Weights of a small transformer language model: LayerNorm before each block, no biases in attention or MLP.
Each number is 128 + 32 x the weight over its row's rms, rounded and kept within 0 to 255. Layers, rows and columns count from 0. The size above them is the row's rms in percent of the matrix's.

# layer 3 MLP up, 768x192, rms 0.257, rows 654-665, columns 0-191
size [ 98 106  83  94  91 109 102  96 102 106 111  95]
[[172 155 172 134 147 160  70 163 150 153 145 169 165 145 149 136 172 125 143 124 178 166 157  67 119 176  79 131  98 115 137 170 134 146 125  78 127 174 118 187 137  66 143 132 127 156 125 167 147 131 144  86 142 167 164 169 123 152 153 120 129 175 126 144 126 109 176  70  92  88 146 128 102 107 107  89 108 120 131 112  66 148  76  97 126 161 102 154 170 113 173 138 132 135  79 118  95  64 212  97  51 114 137 136 104 139 160 112 143 164 126  98 198 146  88  75 139 155 119 123 165 139 169 111 203 179 186  98 133 129 157 163 114  96 161  78 163 125 101 120 153 139  79 160 110  66 186 143 157  88 166 169 115 132  91 119 121  97  82 131  96 121 101  61 117 118 149 194 107 164 127 125 133 134 159 117 156 103  98 109 127 113 137 159  74 116  90 139  99 107 126 116]
 [134 108  89 142 155 106 100 135 161 124 105 114 184 113  93 119 118 154 123 120 109 148 163  79 173 147  78 156 150 121 106 139  86 140 146 103 142 120 139  93 115 139 146 164 131 100 164 124  88 126 109 126 143 165 144 165 168 145 111 130  88 184 164 123 159 184 164  79 111 109 116  89 145 135 134 143 138 120 126  90  95 116 148 162  95 131 115 109 149  87 142 111 159 157  51 176 117 200 120 136  51 170 153 110 176 134 138  98  82 134 149 146  59  67  81 116 128 118 150 101 165 128 104 156 150 163 103  66 156 121  93 102 133 168 145 138 157 111 133  90  98  79 146 124 122 132  28  99 178 178 112  73 145 144  80  32 164 127  84 113 158 109 145 156 125 124 139 128 125 112 128 153 146 163 135 155 162 166 164 113  85 132 112 159 174 125 122  86   3 131 133  74]
 [125 149 162 149  83 159 119 139 196 183 102 152 128 153 182 110  92  80 161 165 179 191 100 104 129 106 105 150 136 155 104 137 104 149  91 112 135 158 106  96 149 142 119 140 145 114 151 127 193  66 148  99 171  95  58 130 106 169 148 127 129 148 144 131 137  97 102 133 179 107 109 127  85 152 127 140 161 133 108 131  95 141 108 158 136 124 163  86  93  95 108 167 123  58  95 147  73 150 135 191 134 154 114 149 169 148 113 140 127 141  63 174 133  80  98 166  98 133 107 136 143 133  81 181 137 149 106 125 110 140 191 169 136 163 102 131 117 130 161 159  49 165 154 172 144 153  96 140 123 109 132 117 201 118 139  56 114  92 171 135  75 164 132  75 123  99 111 129  46  84 160 180  93  84 111 167  90 125 102 156 137 121 125 138 125 136 123 107 137  71 211 175]
 [137 119  46 112 136 121 135 127 136 127 152 107  71 138 126  93 115 106 138 121 124 181 112 137 127 154 129 128  92 143 137 182 130 141 134 205 155 135  57  93 130 141 113 103 108 191 177 102  98 117 161 158 194 125 129  86 166 138 108  91 129  96 150  95  99 119 144 128 121 118 123 102 132 134 116 103  97 189 136 157 134 159  83 149 139 156 163  64 148 127 151 129 134 123 123 158  79 148 125 210 151 102  91 182  89 176 153 110 153 147  94 110 128  86  49 119 135 137 169 123 164 137  65  96  34 135 135 138  86 158 136 111  93 152 153 117  44 168 126  90 110  92 161 148 113 125 186  84 137 111  60 173 126  82 122 102 116 214  92 172 117 132  99 121 161 131 147  85  74 162  87 155 168 117 114 158 169 175  89 110 123  95 102  86 114 131 155  99 135 121 130 100]
 [130 188 140 217 160  96 100 126 104 102 105 169 128  90  93 103  89 147 154 102 151  93 131 192 143 134  72 116  97 111 128 104 113  91 151  93 112 126 112 133 150  92  66 138  76 170 104 150 165 155 114 131 143 170 123  73  53  87 110 126 112 138 199 140 114 153 126 161 107 148 132  52 142 162 108 118 154 130 120 145 115 134 120  75 155 119  98 142 184 209 151 124 174 125 172 145  76 124 153 126 151 171 116 119 109 112  69 195 149  75 158 114  98 121 127  86 131 117 111  78  94 133 118 158 101 160  85 137  94 137 101 112 133 188 166 188 143 125  80 116 130 134 195 167 166 153 135 109 175 100 197 121 171 133  90 172 144 144 112 149 139 141 149  51 159 120 135 119 149 107 118 142 107 132 133 129 109 134 146  62 156  99  75 134 135 119  74  86 106 137 133  71]
 [148 118 219 143 135 114 122 130 147 118 143 120 172  79  68 154 140 118 155  96 102 137 145  82 123 119  89 139 133 197  96 156 120 152 128 121 118 124 157  71 128 149 133  88  80 100  67 154 130 213 156 150 114 127 160 187 138 113 157 145 105 176 116 120 177 167 117 109 109  94 147 115 110 159 112 128 175 144 136  72  65  89 115 169 124 173 130 136  94 136 151 204 121 157 104 104  95 107 111 178 141  77  84 150 136 107  56 122  99 120  51 147 133 153 145 133 163 173 136 119 175 170  78 114  96 131 185 157 139 182 117 101 132 133 104 109  97 147 103 156 132 168 155 103 123 201 104 169 122 168 105 105 153 120  53  89 154 119 122 119 163  91  87 175 135  66 108  75 120 133 144 135 166  75 132 140 156 161 170 124 107 141 158 167 166 107 117 121 124  64 107 138]
 [128 154  82 157  60 122 166 122 122 106 124 150 158  76 105 174  86  83 181 167 108  67 126 202 111  91 159 121 160 122 126  87 130 123 151 145 101 159 184 133  84 111 162 140 115 106 169 154 109  85 113 116 166 184 110  97 101 143 177  95 126 137 137 144  74  96  94 136  68 157  93 177  87 170 145 121 149 114 143 157 118  99 180  96 151  71 134 115 147 167 118  95 151 115  71 147 141 105  69 133 131 154 128 124 129 140 203  77 127 161 158 117 184 171  80  86  92 149 131 126 115 114 171 109 143 103 189 110 100 123 175 102 146 187 102 113 101 121 126 193  83 118 199 115 184 148 139 120 154 144  68  89 142 137 133 156 147 134  68 137 100 130 107 162  97 118 126 111 122 128 118 147 148 144 166  87 128 126 106  91 178 155  51 119 129 117  68 127 192 124 128 122]
 [129  76  93 209  77 171  77 110 141 114 185 173 110 144  79 111 123 143 110 104 146 115 101 185 106 143 125 101 181  97  80 145 123 207 128 113 157 126 180 123 108 142  69 116 161 150 131 123 169  95 101 113 115 114 124 118  46 183 235 111 150 134  94 137 158 108 176 102 117 116 152 107 131  92 127 134 165 116 173 162 191 134 164 111 104 113 120 147 187 141 102 106 193  74 116 132  93 122 137 125  88 138  87 145 136 149 124 148 145 179 119 124 134 150  93 118 107 168 114 141  77 106 114 142 128 129 141 140 100 157  79 164 149 172  75 120 162 129 113 149 105 147 146 105 159 109  85 120 175 120 154 104  36 100 136 109  83 177 145 121 166 113  85 118  78 155 124  80  73 130 102  91  95 174 154 107  70 126 157 124  95 134  91  91 127 129 136  97 143 137  76 119]
 [176 142  73 119 106  68  87 101 129 107 125  96 118 128 128  91 117 119 150  99 170 116 135  68 123 131 108  81 116 122  95  71 142  72 103 153 113 111 105 123 133 201 107 116 144 109 147 144 108 114 135 151 184 135 175  73 141  90 137 120 124  82 169 161 147 147 121 130 130  82 200 179  37 163 148 163 137  84 140 209  95 136 120 164  96 114  89 153  66 176 192 136 144  92 137 135 108 102 147  54 148 110 153 124 177 146  94 119  96 180 141  94 112 168  66 152 147  96  91 108 166 111 185 101 103 213 114 149 125 128  74 154 138  71 118 135 145 106 124 102 128  95 143  64 115 141 125 191 135 141 144 160 128 143 130 134 182 119 128 170  73 164 170 123 127 112 175 176 124 149 122 118 135 119 147 154 125 139 100 117  89 138 127  87 155 153 167 162 131 150 133  77]
 [154 144 125 103 157  74 117 112  80 206 158  82 201 119 134  99 172 168 139 104 144 113 112 150 122 121 118 103 121  84 123 133 129  88 136 116  96 125 197 168  82 124 140 199 150 122 109 130 129 177  70  93  71 198  97 152  83 108 107 106 118  85 155 147 186 173 112 128 177 104 125  95 154 123 133 139 112 111  61 153  93 124 104 100 144 132 128 132 142 143  74 128 118 127 155  88 127 143 131  98 114 130  94 193 129 154  98 128 120 183 111  83  74 177 153 178 144  92 134 137 144 145  82 140 156 124  83  90  69 136  83 106  58 139 142 165 129 157  98 122  72 132  82 132  79 113 105 164 135 212  79  85 158 117 147  81 146 173 118 128 159 149 169 127 185 133 140 140 122 112 140 113 147 140  90 139 144 124 122  88 150 127 177  78 122  85 136  86  81 100  74 103]
 [ 90  84 161 108 115 154 113 101 144 155 139  84  75 186 124 164 174  84 198 170 149 104  97 173 153 170 121  99 144 111  94 125 156  31 118 146 102 119 104 129 208 115 165 146 118 119 146 116 127  93 158 145 156 155 148  44 135 160 107 126 134  71 158 172 184  44  78 131 207 116 147 131 156 160 132 133  81 118 156 133 128 162 114 172  82 131 121 118 145 114 139 119 138 111 133 103 160 133  91  90 165 153 137 140 123 154 128  91 112 137 131 124 107 105 145  88 140 130 124  99 158 139  88 105 171  64 124 178 165 111 168 136  92 137 121 104 129 131 132 125 132 151 143 152 133 201 100 137 179 153  94 165 164 179 109 129  88 140 131 176 156 115 176 107 178 107  87 187 148  60  96 101 119  84  72  89 152  84 124 137  94 106 119 121 120 135 134 108  90 152 198 140]
 [ 83 130 163 134 108  87 158 134 141 134 136 116 135 165  44 134 109 114 104 154  97 117 123 119 113 159 122 119  86 154 127 142 163 130 155 186 161 110  99 156 201 175 162 138 127 128  83  70 123 164  84 113 163 173 150  99 122 185 162 103 146 115  88 193 178  99 130 102 131 177 159 148 105 100  96 118 126 119  93  80 138 182 132 160 187 125 162 102 156 156  64 101 126 141 149 125 103 131  83  75 106 180  71  91 141 117 158 139 140  91 123 163 220  91 141  78 124  70 132  99 116 173 143  87 153 110 120  84 111 137  72  78 203 163 121 152 121 104 107 150  72 111 167  96 104 136  82 113 145 156 127 123  96  81 123 125 103 145 116  83 106 135 172 148 133 155  97 143 189 187 132 145 114 128 107 102 208 159 111  80 128 137 145  67 125 114 118 119 101 138  99 123]]
# layer 3 MLP down (transposed), 768x192, rms 0.232, rows 654-665, columns 0-191
size [103 101  91  98  95 102 101 100 104 108 101  98]
[[138 136 165 128 146 129 102 177 131 144 136 136 158  92 140  91 160 117 117 127 154 119 109  98 119 170  90 133 151  90 149 154 148 168 168 152 156  97 110 194  98 117 132  56 144 151 133 124 144  98 164 132 172 136 146 122 116  87 162 147 124  69 148 105 123 128 118  98 109 113 133 133  55 174  66  59 153 155 109 100 103  94 125 102 132  85 147 117 145  81 163 125 137 206 157 195 126 109 164 141 119 102 136 129  83 132 138 159 121 144 126 136 122  70 153 147  83 136  94  88 145 136 224 111 160  51 121  84 170 130 141 145 126 159 157  69 133  84  63  84 185 120  66 163  71  73 122 143 147 151 134  72 138 152 140  86  73  92 146 118 135 135 105 102 138 138  94 123 134 153  95 152 122 157 157 110 133 165  89 120 137 162 139  68  89 158  66 103  95  37 121 131]
 [156 151 117 117 109 106 128 141 123  94 109 154 159 135 169 145  39 174 173 141 101  92 130 117  68  72 136  71 120  63 102 137 110 139 109 121  89 155 168 132  98 150 148 147 117 194 111 102 167 108  70 146  94  98 114 145 143  94 157 186 172 136 134 169 140 163  84 133  95  97 138 141 145 129 153 105 101 165  47 169  77 150 157  98 138  99 170 173 166 110  90 193  68 115 190 143 100 105 151 170  94  96 100 136 140 183 153 101 125 167 132  91 174 146  98 104 169 117 168 109 114 170 151 105 118 102 164 177 105 157 140 124 195 175  84 144 170 105 143 162 128 145 122 121 184  94  74 152 123 194  83 143  54 154 160 109 162 105 155 154 140 138 163 152 118 114 109 123 172 126  96 119 161  96 133 152 128 154 165 144 170 116 110 141 129 141 136 188 135 109 101 115]
 [189  63 194 125  99 139 125 123 115 107 171 135 152 133 154 155 126 186 150 141 116 168 111 130 146 132 102  98 111 187 156 136 174 155 168 119 110 126 133 145 114 108 151 116 140 139  89 108 144  71 157 128 134 111 162 122 123 143 121 224  78 146 114 101 119 110 156  79 129 171 120 157  80 109  54  89 111 106  63 136 101  91 144 165 101 127 102 126  83 128 133 117 103 139 114 103 147 136  85  85 140 148 162 129 116 107 127 141 143 186  91 255 124 143  85 119  94 166  65  66 149 125 186 145 101 168 119 142 122 133 158 115 154  85 122 130 156  99 174 140 178  95 104 127 111 105 133 151 182 156 142 109  63 143 113 131 142  77 110 161  93 121  95 151 105 119 157 115 145 137 114  26 132 110 122  50 106 168  98 155 105 109 170 156 132  77 127 139 112  96 153  97]
 [134 148  83 119 169 177  29 188  96  85 147 137 122 134 100 122 116 107 115 140 134 150 137 125 192  72 112 145 118 125 134 123 145 159  62  77 158 163 161 134 112 102 150 112 179 128 165 160 131 138 105 125  96  88 121 130 127 172 168  97 193 130 177 155 129 106 150  99 138 133 146 102 110 135 107 116 142 136 143 125 128  94 136 171  26  74 100  99 155  63 114 169 152  58 120  90 182 137 137 154 109 157 135  96 121  79  93 146  84 148 116 122 190 121 144 144 104 133  87 164 153  70 141 169  95  62 136 150 112  93 129 151 151 118 145 110 144 105 144 109 152 143 103  93 163 146 115  65 125 100 157 147  48 143 145 162  67 124 136 114 194 129 159 169 100 155  74 102 164 107 144 157 109  89 117 119 150 116  87  86 150 161  93 138 109 163  48 146 133 133  90 115]
 [101 110 140  66  83 124 116 132 133 161 143 122 133 119 136 100 134 148 172 104  93 158  89 126  59 156 118 121 129  73 136 119 128 136 168 123 123  99 177 106 114  66 188 107 154 131  92  81 119 146 183 125 142 121 151 115 120 117  86  80 121 114 124 142 114 109 167 108 167 130  53 106  58 134 152 101 176 128 179 112 128 124 139  87  94 148  95 115 140 127 132 131 166  88 142 162 121  77 110 149 112 135 160 127 123 153 121  46 115 130 165 177 167  58  93 129 110 220 124 108 133 103  65  92  99 100 131 139 218 114 142 123  84 144 130  91 139 135 122 128 105 175 164 100 173 161  78 170 102 127 150 134  47 102  94  78 131 137 114 127 194 157  62 160  94 179 109  80 176 119 163 121 156 135 160 142  78 123 147 134 148  85  89 121 125 114 179 184 111 144 117 143]
 [ 86 206  41 100 117 129 104 139 177 119  90 148  85 104 107 122 118 122 179  74 118 123 176 100 152 134  86 152 142 112 104 100 156 136 181 115 137  96 129  83  83 117 135  76 125 151 144 120  91 171 135  93 140 122  66 112 144  91 103 189 136 125 149 151 124  52  67 119 114 117 114 119 203 153 153 164  62 160  23 111 148 132 126 156 154 125 127  70 186  91 133 163  99  80 122 146 130 129 168 132 117 114  41 129 105 165 126 134 131 104 112 183 126 159 148 147 128 170 130  95 168 104 170 139 145 110 148 138 126  88 104 111 148  92 129 106  95 112 126 104 115 134 123 176 136 132 178 100 114 172 119  46 117 126 135 146 128  85  84 115 123 153 125  46  79  84  73  84  73 115 176 135 140 110 114 185 146 137 157 137 108 118 143 132 118 119 113 117 111 111 116 137]
 [121 136 110 130  31 142 129 114 122 118  41 104 180  89 100 100 136 144 152 112 181 141 159 207 124 142 131 134 132 161 110 157  69 141 103 123 157  80 115 150  64 149 134 141 158 174 159 177 130  72 123 126 159 143 108 127 116 172 102  79 162  95 100 198 117 135  98 126 132 103 175 120 118 106 121  84 163 130 144  81 187 107 118 165 127 128 145 143 146  90 110  87  47 151  92 145 187  79 135 134 183 146 108 178  82 134 149 142 115 152 150 119 145 118 104  93 111  74 148 118 154 116 145 126 124 150 133 107 160 103 134 143 113 142  96 168 129 209  51 176 121 110 111  40 179 146 158 109  78 113 132 155 149  70 124 126  70  80  84 116 106 149 145 148 125  94 152 102 146 117 134 206 178 140 109 122 132 146 120 129 131 143 131 103 122 176 133 115 126 154 126  74]
 [169  95 104 191 140 139 111  95 148  96  89 189  99 137 155 127 144 119  84 126 135 126 152 174  65 153 175 120 137  95 167 135 115 108 171 114 125 108 149 160 165 172 173 112 175 108 174 166 147 108 115 125 113 149 141 127  54 119 114 101 117  97  94 159 140  86 115 105 130  88 141 146 119 122 122 120  76 111 152  81 163 132 128 141 157  82 137 202 171 134 123 132 103  99 122  84 137 134  95 149  87 138  81 111 121 115  78 114 127 113  74 118 135 131 106  60 139 181 154 119  96  50 122 182  75  85 163 139 131 110 122 177 200 140 120 132 165 119 173  94 160 182 162 152  97 125 144 117 164 184 126 129  73 128 177 130 104 139  68  82 131 124 122 109 162 126 130  86  83 162 121 178 144 116 153  99 177 200 141 109 149 111 106  77 125  80 108 157 131 225 117 168]
 [135 115 105 156  76 115 106 128 169  85 168 121 157  97 171 126 116  96 154 139 164 138 116 131 102  97 156  91 144 132 150 144 177 170  87  95 195 151 135  77 119 109 136 137 104 108 124  98 184 165 153 165 100  89 103 148 133  86 143 126 202 117 141 119 199 112 124 150 173 112 140 159 158  75 148  97 160 139  90 146 128  97  88 128 114  86 154 116 190 143 100  77  78 102 115 139  98 163 151 127 108 117 123 170  76 128 174 145 150 175  93 119  96 122  92  97 135  87  99 113 149 156 117 135  57 113 124 155 117 115 132 124 172 186  71  49 106 179 118 127  94 166 165  99 140 155 100 104  72 125 144  81 135  61  58 136  70 135  88 110 137 193 152 147 105 122  91 100 116 107 171 107  84 152 137 208 121  79 103 131 153 157 143 127  88 149 145 100  84 100  81 108]
 [122 111 185 138  91 119  96 136 122 126 167  97 101 111  85  86 123 105 110  97 146 132 159   9 124 178 164  84  57 146  62 128 127 145 109 156 145 100 117 124 122 149 128 139 156 119 166 110  99 141  88 169 143 120  96 134 121 145 147 140  95 110  83 140 165 150 106 102  90 156 158 110 109 126 111 107 143 150 132  68  99 139 156 100 123 203  80 135 132 167 105 110 158  92 107 212 121 112  98  93 131  83 183 121  99 100  47 158 116 172 121 118 114 109  93 164 130 114 123 156 151 111 117 104 153 104 131 155 126  75 116 130  95 104 139 131  89 126  83 123 121 140  96 126 156 182  60 130 152 131 136  61 132 116  61 135 110 132  96  77 144 122 115 118 128 119 144 193 155 101 162 111 109  75 163 134  83  45 143  76  88 159 169 112  48 157 109  64  93 117 137 123]
 [151 142 133 163 103  93 152  61 129  92 172 155 115 132 162 147 178  88 149 191  91  92 130 157 134  82 164 148 114 104  81 187 170  55  70 172 135 182 103 144 124 123 110  94 157  90 123  75 106 100 140  87 146 183 148  95 142 156 169  91  98 121 135 151 186 125  82 128 153  85 174 147 121 165 127 129 171 126 135 123  78  81  92 171 103 114 120 154 133 153 106 114 156 117 130 152 167 157  73 113 151 133 173 112  91 131  80  94 171 102 169 149 144  84 145  86 204 179 106  92 137 143 118 103 180 152 148 121 154  94 110 154 122 120 129 100 114  96 110  67 148 185 115  87 195 163  82  96 123  85 159 103 163 132 186  58 125 114  99 116 104 125 127 117  85 133 102 160 156 186 199  87 136 134 127 125 169 121 166 117 106 132 142  80 149 119 112 137 138 101 134 135]
 [ 87 109 158 141 115  70  86  97 110 135 164  96 218 151 129  86  81  83 176  82 127 106  90 145 148 139 115  57 142 153 132 139 102 102 160 145 134 116 113 102 130 138 120 159 123 141 110 185 169 162 107  88 137 154 148 118 118 110 150 119 168 140 131 194 139  67 139  99  93 157 153 130  72  89 158 122 140 117 147  89  77 146 113 135 112 137 173 177 104 118  35 120 151 182 148 182 166  88 153 134 115 178  83 126  96 158 156  50 109 126 124 159 127 126 161 126  46 119 163 195 171 127 136 116 184  99 111 138 147 182 115  99 184  94 132 170 138  82  89 150  73 129 133 133 161  92  80 140 164 118 147 143 118  73 125  95 110 112 123 136 136  77  76 175 160 146  59 147  96 131 125 136 142  93 159 111 150 112 103 142 188  96 156 119 122 124  96 122 124  97 111 143]]
# layer 3 MLP gate, 768x192, rms 0.269, rows 655-666, columns 0-191
size [ 97  80  99  91 109 102 102  93  99 107 105 111]
[[129 158 170 173 138  85 107 121 122 104 148 157 144 167 169 161 120 124  98 163 118 106 112 181  73 158 134  81 115 126 146 129 139 126 176 127  80 133 108 152 135 124  49 131 114 146 102 110 169 145 145 112  74  80 115 119 156 148  91 101 140  49  92 144 146 135  90 155 176 122 109 203 145 116  90 133  86 144 101 140 120 139 110 130 108 135 224 125 112 130 185 125 182 186 171  69 124 101 113 109 193 102  67  96 110 101 116 173  73 151 133 151 137 146 110 136 107 160 132 207 115 153 137 130 146  54 140 190 140 161 162 177 136  55 113 104 111 122  98 157 160 201 141 139 140 130 148 148  82  73 135  89 148 132 190 187 124 134 157 122 131  97 130 124 123 160 141 186 154 100 123 130 140 151 105 146 156  82 136 112 144 155 152 104 143 118 174 153 183  98  82 109]
 [125  71 203 118 123 105 125 120 142 162 104 141  69 161 152 116 100  99 137 130 151 206 117 121 152  88 110 111 160 171 138 128  89 101 138 139 126 128  54 137 103 110  92 163 152 107 154 172 166  84 139 103 112 108 113 152 131 159 114 149  96 167 152 151 154 103 131 128 137 154 113 102 122 112 126 114 111 139 104 164  57 146  83 117 151  78 117  92 104  92 119 146 120 116 122 124  92 153 126 167 106  82  86 163 148 203 137 158 151 129  66 108  94  86 124 188 139  93 111  86 146 157 109 109 146 112 150 118 160 135 152 129 110  83 113 153 133 167 128 156 107 189 168 162  87 101 138 163 122 109 127 117 157 140 111  82  83  88 165 218  76 211 148  52 142 166 168 115  59 114 172 161 113 153 115 158 189 104 126 142 104 131 134 103 134 176 119  99 157  65 189 186]
 [115 108  95 155 187  69 128 164 143 144  82 102  97 115 160 126 113 122  61 113 147  64 144 134  71 111 139 146 120  71 136 141 153  93 159 208 144 112 107 136 133 112 106 121 151 144 102 124 137  97 154 164 174 141  94 126 156 132 113 115 158 111 168 142 123 129 117 150 167 171 134  66  99 111 114  94 105 110 210 193 131 127  72 167 140 173 151 132 113 102 200 117 108 104 143 128 141 167 149 152 131 230 155 166  77 112 158 137 146 144 157 129 158 153 123 128  88  90 165 113 150 141  76 113  82 125 112 126 145 124 184 126 176 132 153 118  78 115  27 118 108  57 134 158 118 132 107 144  94 148  50 142  85  73 128 137 124 147  64 114 155 167  59 118 137 151 120  57 120 179 124 110  78 120 137 129 135 138  91 113 126 120  91  91 107 165 118 155 111 132 113 132]
 [ 82 114 203 107 138 148 157 147 121 141 148  87  53  95 166 155 147 138  86 126  87 116 130  55  67 125 157  99 152 155 138 122 110 129 159  83 129 155 119  99 141 152 177 151 128 145 134 103 139 103 134 126 147 101  62 145 192 154 216 149 131 134  60 123 198 134 128 119 225 116 155 149 156 136 149  94 115 100 129 104 137 112 155 120 136 139 122  79 113 131 132 133 142 172  83 169 157 107  65 131 126 142 144 155 146 161 165 155 110 130 139 128 146 120 143 195 114 154  97 188 153 111 124  84  98  83 117 193 102 126 112 101 127  71 101 118 109 121 170 114 125  68 104 111 119 156 107 161 118 188  68  90 132 127 164  89 101  96 101 141 150  98 133 159 129 138 140  59 103 157 113  63 187 123 180 110 152  81 102 160 127 149 143 110 105  90 157 154 185 121  91 170]
 [157 152 155 101  95 167 170 139 134 183 113 172 119 105  83 126 144 158 208 156 146 192 145 130 108  97  64 147 111 134 113 122 136 129 103  70 170 138 126  76 128  86 199 146 127  59  86 132 157  85 136  94 100  94 120 160 164 111 169 159  76 103 126 141 152 169 168 123 126 120 161 109 156 160  52 157 142 192 142 106 125 143 120 119  99 179 147 129 116 148 125  47 175 147 130 140 174  88  88 149  86 106  93 160 125 153 119 123 115 144 162 152 167 144 119  86 100 134  90  88 153 157 140  44 137 122 143  98 126 143 190 140  94 127 150 167 103 138 154 115 119 212 127 146 169 140 109 105 147 130 141 145 142 149 102 112 131 142 110  81 158 102  52 139 113 172 148 117 182  90 136 178 164 171  93 124 188 150 137 143 155 147 110  86 201 159 112 140 130 116 111 168]
 [142  76 153  64 160 184 102 202 106  87 106 115 167 176  85  94 166 163 111  63 131 184 148 117 131 134 124 172 111 152 158 137 120 163 124 151 193 153 122 144 122 138 112  69 118 158 120 140 175 144 114 139 127 103 123 162  99 106 144  90 122 168 134 184 176 149 134 126 160 156 140 136  88 112 122 115  63 201 100  89 123 138 137 127 130 132 139 169 169  79 115 142 158 115 143 152 154  99 122  94 144 159 136 144  86 106  90 117 107  93 113 145 145 131 117 111 122 158  94 145 155 145 120 116 110 119 115  76 109 158  93  69  76 151 122  88 108 139 167  99 176  81  84 143  94 217 140 159 115 174 152  99 145 131  69  69  99  38 119  96 112 160 134 121 123 138 107 170 187 140 130 150 186 114 117 148 137 138 163 138 137  97  98 167  87 179 179 156  69 180 173 106]
 [121  85 108 167 156 116 140 129 130 113 156 231 133 139 124 139 168  97 121 155 140 160 141 130 101 147 140 134 178 164 132 127 161 159 143  81 137  66 133 144  78  81 136 111 138 129 146  84 143 106  92 112 133 134  86 148 105 107 124 120 117 167 128 167 109 146 142  78 146 139 138 103 131 137  58 110 134  69  97 132 132 128  98 140 153 144 131 152 130 124 161 182 116 159 112 101  40 135 170  99 141 142 129 140 125 137 148 110  92 164 144 156 212 103  98 132  67 170  81 179  56  47 142 117 116 120 165 111 181 156 120 153 138 139 109 161 148  67 140 115 113 211 129 167 127  96  85 168 146 216 163  72 133 148 155  89 166  98  89 164 108 101 121  90 117 133 109 110 102  65 175 154 101 155 120 164 125 136 150 154 110 151 209 139  68 109 160  89 139 128  91 121]
 [197 125 160 143 150 120 130 121 116 134 128 160 146 157 183 137 133 122 143 128 125  93 107 119  66 113  81 140  59 145 145 121 121 197 149 107 187 138 149 148 136 102 151 131 113 109 135 132 127 130  94 147 113 201 107 185 106 161 158  99  69  82 137 143  96 147  68  66 119 149 154 127 123  97 148 114 203 145 204 139 152 140 140 129  86 101  44 126 138 120 150 116 157 175 138 135 132 107 115 143  85 172 119 111  40 118 125 145 159 119  76 113 122 135  88 149 107 121 144  99  93 170 106  92 129 129 160 127 153  91 170 171 142  66 185 183 130 161  60 137 142 138 160 114 159 102 147 114 112  87 103  66 114 182 122  70 118 119  83 148 143 116  57 102 140 111  92 107 104 111 134 122 152  68  82  98 112 154 154 184 111 174 173 139 134 157 130 124  64  95  90 134]
 [ 95 130 150 172 110 129 177 122 158  91  89 126  94 134 140 142 141  82 119 198  72 143 128 113 111 141 174 154 183 138 189 119 187 119 124 161 129 155  79  91 123  73 116  93 136  70 108 134 101  74 188 137 145 101 105 129 158 107  87 140 165 138 145 143  88 124 196 121 115  93 123 149 123 109 150 139 129 125 141  98 134  91  86 170 108 133  98 123 128 132 142 170 125 118  46 116 130 109 149  45 166 148 134 128 127  99 145 167 127  62 183 104 157 115 105 145 112 125 139 119  99  52 136 158  88  94 150 147 145 109 131 145 191 118  65  94 142 106 127 145 132 145 146 132 112  57 167 161  63  52 131 160 120 126  72 164 106 124 121 152 120 151  85  96  98 115  86  96 179 184 144 110 101  96 149 107 125 186 132 180 109 140  55 148 140 159 139 183 144 132 155  71]
 [141 155  93  65 164 138  71 102 120 110 102 114 152 143  76  93 145 110 113 159  88 126 109 150 103 175 104 172 146 146 148 164 131 127 127 123 132 200 120 118  98 101 158  75 136 142 101 117 121 123 181 186 124 100 140 132 139 123 140  88 205  99 104 124 183 125 125 132  98 147 124 133 196 138 152  86  93 114  77 148 119 120 128 109 121 119  89 129 154  91 103  81 105 157  91  89  93 158  64 132 135 113 162 148  91 114 115 123  97 177  81 151 137 116 127 160  93 148 118 121 111 154 128  48 148 151 186  94 125 180 168 177 127 162 182 100 145 113 146 100  92 150 167 143 185 152  70 134 190 109  83 140 116 144 139  50 110 100 177 117 168  90  90 131 106 142 100 168 156 104 137 138 153  48 125 123 151 141 137 202  98 143 136 140 104 122 132 180 239 119 123 138]
 [155 165 120 116 136 135 112 158 111  92 149 135 125 107 111 170  69 182 140  97 121 176 192 154 114 111 131 135 150 159  73  98 109 165 101 171 112 120 177 137 115 106 173 102 151 150 150 199 122 105 100 172 133 124 156 141 144 115  91 111 179 163 102 163  98 108 127 126 116 122 144 130 150 153 128  90  69 125  87 124 128 143 139 134 163 132  75 101  73 124  84 129 150 186 116 128 116 148  71  99 136 149 163 211 136  49 110 159 140 139 154 124 160 142  85 116 153 108 121  93 109 244 119 168 137 101 164 120  93 134 142  78 187 106 148 145 102 153  95 179  62  89  78 117 102  97  98 174 110 130 161  95  93  84  74 117 104 125 117  94 128 107 145 176 100 118 167 101 198 132  95 118  73 126  96 183  96  96 114 100 115 135 111 191 132 119  96 146  74 159 120 100]
 [121 139 127 112  91  62 150 152 140 179  89  74 129 119 157 113 132 166 166 135 148  84 187 117 160 128 161 136 132 186 150  92 100 167 136  86 132 122 106 102 178  90 112 131  41 139 144 120  96 159 121 161 108 144  93 166 139 132 123 126 118 131 133 137 136 125 111 142 186 138 143  98 194  86 118 119 134 124 121  71  79 109 118 149 133 129 102  52 181 172  75 130 108 150 121 150 160 108 141  95 141 132 141 186 136 115 162 134 137 162 170 173 170 121 120 150 122 187 123 142  68 202 107 134 184  76 178 103  75 103 162 112 102  91 151 125 195 131  62 144  72 155  95 128  91 148 105 211 106 103 119 110 141 100  91 102 150 108  73 112 132 178 113 130  98  86 163  88 138 167 115 164 120 113 110  71 157  94 105 122  66 122 134 116  70 137 153 176  82 129 144 116]]